config.toml
num_hidden_layers = 16
hidden_size = 128
num_attention_heads = 2
norm_place = "pre"
rope_fraction = 0.25
beta1 = 0.9
beta2 = 0.99
warmup_steps = 560
decay_shape = "linear"
final_lr_fraction = 0.0
max_seq_len = 256
max_steps = 9629
Each number is 128 + 24 x the weight over its row's rms, rounded and kept within 0 to 255. Layers, rows and columns count from 0. Numbers have three digits each. The size before them is the row's rms in percent of the matrix's.

# layer 7 MLP down, 128x512, rms 0.0982, rows 0-99, columns 128-191
091:115157090124101123117148140117178135155093147154108178122122134138118112062097112106124118090108134150129081134139141152154133159135112111142158119119126067165112116171131102095100135158122090
099:143154134124079113140139123134152102133088121142138080145130098091127118091172119118087135144107094071164106126128143127163132116102059115111160118144090146125070087142135141122128092144124151
110:148144081141135144155124088132138138120050146162130088166133163155140135128116136147128111151120172091130127083154100111129105149151133156142172148115137150104149128122107169110093132095116123
091:167066129148124136116157137138161093098119107108108070127113184163142139109089136145118153106157117107125156164109138093149109149129109109150120132142153106152140146113165108145132148108128126
094:113145151149151124131118101114113124113137117138166100134121136146092108121125132125162148148102203124130120181132131131151093137131099107159105100151123093130110145106127154083121173159145140
102:163121086136110144141128143129139136106131169100107076106119118151116130152158174101129171137154145153123125128122130149128109134144170128136149083118129158107132138097144132141087149127152127
097:164151139157140100136144099148109130106137115150101163160167113126124110116162139118162185124165138124167106054116143118107118099117160133115118127119112160140133098144156156132139106150161132
103:093074129123163132106109132129126122161146152157109131133115100127063086107112091128112179101097112073124082129120113130138132114126119105147093140108125105126150136123147085116162137066172161
100:110143143105103159071122160156135143119114136134104163165120185150075129127129150121095098145090155140175097131140132151148110148141115157114094113105133115128141087197143145134121145156138102
097:149142147141137136124096098151140131135099112115105118081121112119089156157143126129138115145176141096119148143111132099124140143134153125118127141168129163121121137110126148200167148108125108
096:159153132155111118137102134144176118141136155105157155069150145140172152146130121114171126155123088169139119129082103160095151141110133121126157141120115094158146166120167130157124165103137090
095:125123109142117109090155129105148119104089078132102148139137135102111145142085128153146137129147173054153124112106150154120102132108119125086136142153135146119153135138127169113110062166162158
100:163094105141193135172092113124151144127109088169120122130139081131174127115094133124118127139171124119138083112146110163156131137137110115113089097113132117100145134109139139097141122126136142
108:117129142136123154088098111111052151131115143178141124122121138165177128127120146141094110122123079091119129159155137062145120152152109184141091163155151143127125086126132121109087129127131100
092:104120064140124139125102128107123154142116135135081156083125165125100158133146128128104140113143128098098157124155087087114150110140135071151084131145112106099126170145127104111129122132151132
094:152128144122131107129123102163159146079091121129153094142141153125151113133130099107126162126156135115141124124167163144143123118096157127128111104127108127126122143128125141135127157124118144
097:121132133126172127125132167137113129150126102120118148073110043140137105156145137116109135166170141153127136132097086191156175164146119134143076133148154134111139147068108136149118145121150153
095:118118168118182146139111141119132140146150143101141191100170169121142136139060131147157109112143130118153132138160106111118109115120103123171106124151123143093140116166118139162163161127105133
198:137141157175128173136099145161147156126143136164116122177155151171157134127124141135112155154145134140095124111101118104142077170170124179150147098119171130111147130150119119125149125146138100
100:142072136112141111136126129113079106110156152131168198104142113117130111131116135150158103089118183160150122128171103170126138132122150148164146153116124156118135134131091097123130147120105119
098:155154112127130141136089122139101131124113131146093019119148178132117181124127138101136096118106129130105113098112130095077115137117133125113145166127130124134135138109093112099094132169158166
103:136115155162134153113149115121161158123117101186137120093157092155136132083128158106076116142122121124160130136149184125141118164144144117061130126101165138147131140120095124114161119117115133
095:164105111152105146159150104120194111130113209105129130180118117159158105123130103103123122137107083139115139086113131158114157132162121133122126138166149123127163092104093108127113095119130103
090:105152113116127135132102116133143138112143098138098075136120114139145145127147178107117159109154108110142116149145143120107110136169118116088094136109135146104142165146154124119088143133102074
099:071110095145140141089122133114087146143099128128118160129105098131090108119091132151151112082123121122137140152139163140131121116124115165139130109151130124167142133172178129131144118116132137
093:137121159119139129095115139117174143134108132114131129139104151136127129156163130119120149113113113070120114158100126108191095128126136119091128146123115136116140175121131080123114117131124116
106:123092132123152146145110109114112108131132130117144177121107090151169121124139121126128111101143140141130142141107123118095127137162138095170158116128171145112137151137056084151140115093089111
097:088153148096126139132086141121088131114128111123154178132112152136096127082128146150111102133134128093138117126196129099182113114146108118122141140146136125088120106102146136128145159171139107
099:132147136112114158146107142123132143113145116136146145161116106153124134114125124102112095113122146155131123128124127134128140147142137150121164099093140130102094171158171147122130123116107149
095:135142077121122113152150169145112113133104146143159176111114112118086111082176126138114111119139134145113131166118112143158111129121150120158067108143137095126150137155119137183081132150119080
099:145099104155142109149109165137132145099180134133159142136101110129120136137127152124151169163171146126136164149137131100114198120119127103108140123109126129134129120137080121178145080179085108
095:145139128102138158125099122129137137133149106171081119125088164123127130089160124137104114088167105185136117143113082111127099141133124131159136127140156106166123147166132117099174130124158134
095:175149154118143116161158099122112138144076148139109155101145188137132142131135141128148126083156116150121143141142158147095116137140166138163110147128126104171113098104105152149124148131125101
097:133154131159080117154160140131081104119106153167079140144104116127108088135082141113128115086136129077100139153142127137144109117139151133083118111126127134105116131152124129091111112113113157
100:119135153132144103133104139134121141141108108123100126136130204094117127171171146115103132130124154147131135128150135126162105108095097159117148139145089127120146115179088152098144170111148133
101:128091118162112098121113171101124104082121144140135130128121068126115125129115135158119151153142116069126123145107152139117131137120121164094133141184120169143122115106145080130137163109135120
101:131142142153112126157128111110134122127098060103160089116173119163123175118135106129158127134075134126117128119097128137106186142139153106125078147084149114092111179078083099152168126134100140
100:116121203136109118130128103157185137140114134069121123120137172118136172105149119122147141119157122141091150122078099141149118118125133080159120131148114154144114086152156111101150090098090139
100:125124128096142116061122145148140154144125130163096142140126101100095143143131097119137172130127172136109111113134146125116129119107129115141137151127115136137135125113140166127087147135100154
095:122149125143101151141121074118095057087125128151134103140155131156135134125161124137122109133143121146132149117148144142051126124173149167108165103135160098130071128109152085161135114135128142
104:152133127110158166149126094126115126144134121095127120141140130150135130119091132125126116134113138100074152120079104126128163157166131113130136194145164123178145135170164132082147120119157108
096:158080141135090124135165145136125114145161137148172149133121120147093132090149130107157175089119133140121133155112176145110148130125135118137112097144131122137171140154172128114109128135144104
092:110153097140139126097119149131130123110211132113145133124081087123120144114106114173154145138098159168152141127132139096168139135118101115135113093142103158120103094145092128170113121152140141
106:127131145141116150075120102099098100130128130107130132096144109157135148137119117144161099137128130100109139115100159129086128154165118148124124176110173120136107173109179117157155102132106116
102:128103132139102114115148105128150132103138099143124167049137098101118140102137125120124123113136140171122184139125108135140078130099091148181108139118114114119112095119155104092114164093100158
095:137192117130126103119138140146095102188162116118125175107104117109106148104110119117144162091165116131111153145147120138101170109097142099161079093108106124115128131083151160157106139134121136
091:099145139105122145142132160123141110111114119139150065154124198133135119143097112135139148124105143138114124107139061142111144167128159115133120153159142123134091164167150112136082082128158160
108:115145097161139120127149163112131152134150129088130170100084125116098136104130124154163134126149123130137164129155110165128146111121138160108137122137131129098103121175145115166093146105102111
101:122118147120147126161123163122110126130154139138119108120174232133144150135134137079147135121096128153076141155157103150088148128129125142144126125140139106090092152136085131142140156089139122
099:149096158162153111131135130155151118147103058121148117102073154110132142172123121123110140161147125082127173135125105138139141082101147119119177140146101122097158134114125143129161122143129169
097:161118122138160135126145176122124113103135064169109091150162084129156123141198104093156096083096112114174093159173125128165102121133144156111141111161138118135129133114099132136099105149121122
104:128126122145110100108132105101155151147136127089135105165110113112096091144142157116104103152148131148067170093110156120102136116088109137116066203180097152151142104152128128117128120124126144
116:161146162159168093089143121126150119132135161157143135134137135096167118147163125140132137131152141101127113108117133112103101078101140132104157149133081139128132098115083102134104137141119156
099:114161089131119155135158178147131098110137145149166139129146154131157129146132137127093134140102144130164154094149140120139133139165124175117147146152168110107133110109138150114118084153121128
097:159098132163122135142182114100115112132138197157126082059159147148127120117112089122107121139125082116137165109130138133078142133142138166092121111125129121120134130137146099099141129140159139
094:096150133114095129168153163181144178100119153141136138109144070134156108094137110153114096107155148126161130103128141099159141159123118148145129120100133090153167112169139112147131063134167145
099:124100109112097108136115153081161135098163124147133136156093125121128134109179162144125133125099162169098145129114179119143135097126127128108149047142099161129122141113099125143107132118125141
102:125148147124168096151106133083120121126121104113115170111131110111139125120087095153144145112140112110124112152140086112100152114128148073139150150135109127115126118140091111156114146170117137
103:112126122134137147124118116113164121156113111094126130160161122135157109124099146163152149123131117140156136108097084139086099135146118120121123117165151120140103091089129099163189121138123138
099:120135137104113137121152127131134118141127122159120116194123114096131132129129127115128073137140115115123126139152106128138143132110157088077106167100110127109141100120118174111139074087147170
096:166091088135116141130128153151122122125133140104122142137117118125145162127127113117131106105146119157156116159145138167122118114114104141124167147115108156128129119130097147124081150147102105
100:144172107113127123175135111127115124118149130142094107137112144106097148115147110142095114111179105155121113136169145159164120089124130108158148157122124102133095132096132119122117164148117120
104:077156095102123116108148131102125100144145115133113112135116102115151123153198117148151126124114114151125132171149134154123132122118106103136112147119116110106105151129131120136149158154150111
100:116094110095154135112142142127121087137159149131120141207153118150140108180097104109078129158146140130130107151135159127144126156136100099139145148134141128170150136134094153112117106149126130
093:115093151110156133170165115173149119120111094141134085098182099110103116132149098122093106149106090114116144131116101106165084103133122186118138166128142087135132112145083103122157107085162169
096:106108164087100098100112090108149118119173115115155151139155111100117092152096127165156114166143122199138160143127127138180103098114104133149136129136104125183115160117152151144129180120122098
102:104128169146121142108092132152131122104115165122121128153126152151107133153114079157079131105074121071115132104110151080091106141142120108114103115118133141156094092123099114135057093127140144
106:148138165132137135117153079121151149147116158109131092169097155166153109154138159105112112152138147091148139137130119121094147153141131128106111134135165122169124176135151141088134130129149136
101:130116128086090127167150135112070146130071142128140140114093147119132148102119120121133150123095143120138115103174110182140111130117146166089131179127129095110143140127130130131125146120080098
098:117131116155115119144136135105156148127136119154123170079083192132073114143124132104145119121115070135113137173109118139137125121117096078142118122090122165132104146103130095051149136160111089
103:156155140153134151120124174142169145110084162121129115103159155138128128094172099107122088154130113110127153129141115102138067136148125119134127173126140096141130120143142096136147119148176144
096:112110094154148135078084125171132094118156082117124140120130110121125084140117143152121123138106120100151122136130134062121180125131104128148154095126137185122126134164114127129131109121089140
100:102161147121113124127132104080138145162110123136125101103161141121114129108091139117135157117101127126151125106134105124067139134120141149111124109104132105130140148187118147152145139125110173
101:100109079142115173128095122112123121139151142128154163139129074137106159129130154115103160116146151129120118110101108153154185174149128101118127121114157121125151127053143107139133125142118114
088:142162135100112122112144168103119124125161151109135069123087135089091127157174152108145143150115135113118082150118143104138130130125136149144141099124138119159156139097122177176126185162157118
096:103115107143126123125165120109177121129161143136111119133119117113151147111144140113126137146153119155154155109119103089129131136116131075122135090133125143127122104154132135163140054094128139
090:125157089121131139163120122148113145134149124108087124131107154124104121139150144118146112144152124140093116124116089120092097128144080140124160117099130133159097153112087112098121103133103148
098:111117121129149146126121147136097092126105079118140120145095072154118114138106129107151111161147091095140131098129110133132132120135197142116120162105121161137119146096114144124149128124111116
095:176162163110138141137110114119117155140068168133138132117113235151155156121107134147113142076123101138167094101141139112097079120139110136090166102108121144124128129135133125164141102164107143
100:151140154104141136137143101154152105118122134084090087110125139134120102164086135123100072159140119069125116128120155138165137146149111094120163125171150136146147126140145171125158130091126101
105:171121137092120142108125097146148139147169096114137133068111179133122109138081091128142138133088162132138125183149114135111127127135112153169109116146136143097109165088140124143134161123133089
097:100122115114105142129162114135110130115114146093099109056104169132131104147136128157159085114092135107123143129125173102162138138117148173122097164102133161097087139135154124161168136098142114
090:133110140139125134120109102142124125174157110096143124098166200107125150105123125157162121152149169122128122168130139117112161115141140092149103103129128134096132100115109124158139128166150154
104:064104113144128175109127138160120127138121112111117135111102120143149112120120153164115116101124114141099121081151149148132152145167164113125106129152139170089120110097132162126111107111100148
099:097102109102108075113173109141103148119142105110132120127144114120142132147146118130113128124131128137132126123137180133141155117100118110141083114153102141126116121076132173134112100087150154
096:101153098134148138117130120119093112146154108096127150200155154121132151118133109110149147144129133153141158145166063103100132142152166099071124091136152127163138092126151147128116129139137105
089:145112117107105131109080133098100114147110123096140136157135138113139086144108138103142098129118119141113158121112095119106210117139168111124147166107109091130115125118142106126117105128148139
100:062108114103136143104118110145150131128138145117175107121132126139155111139100143109125135154083124140136130163128094135112130127139095112138105165115125091164134065134108161168109129181113155
101:134117164130113069114156130135137114136113103129130122144132189123114146109132156124133109117121145137132168134125158155127094114111142139146106145124103148125145114128140140099154145117164133
097:145113161118119115147153121114157143127123107107155131128131125124122150094090156050126130124199166134113087136137127161135147127122156101144096147140112144141172121131127137105143146103142106
089:045165153155138127139147106101147139123118131191134104110145132119094155126179117127158150140124136117130146138116106091147145125114116124136102131106124104132144164137150100127157134161115117
097:128098079105110131156152161141105117102103113089140159123136089151073094141101155148105105081128117118107161114129156167119122121157130120119126130122143098143100093106136120150093103110108138
101:144125106129125134159134133133090106156120101109140122154114147133146107166173103104154114122173123092134118173154110106140160143159171168108109124138154134157118128111145152108129165105137074
097:125105151123147133079123124153127150132111197135151177129109145112157117142110090125116108169132127128122131175169117212131092128133131140123179135168125115137088107134106152152112100131126098
112:129142124156109083152125069142119144134151122129145122147169156092089125131146102117170123148143187198154131125133126126109176097090127136135111132135089164125112111134123154138126140107154119
098:189157126127059151194164113135087119087121113186120135139095101149130147121082103128125125127127118134129147136090143099099165144135130141121143200140125126120130095148151107105099094141145116
100:181117136142139112170082109136117101139106081115132134121146173112118128121168092120119140107124115135150109123147129142127132119100138126102136087127118121150158166122092119087143140101068128
098:147135133151116124114102138120093155117172127110108167117149077117100116164114167138173081139133151186106125136132200083162141147129116139086114140129130124126129106101137107101129124081140096
096:095114108120126137078117156117131131128142199109124110121146146111123178132132128118131140120117108177145100105140139121145099129146149110119169051126144140132151160126091109129139114144126121
099:182136122067120154127123121132140186158135132097120116159162188151167140132105112103131168116080141128146128107128109153082151162163093144142104117124145099125113127134157160065135145147152159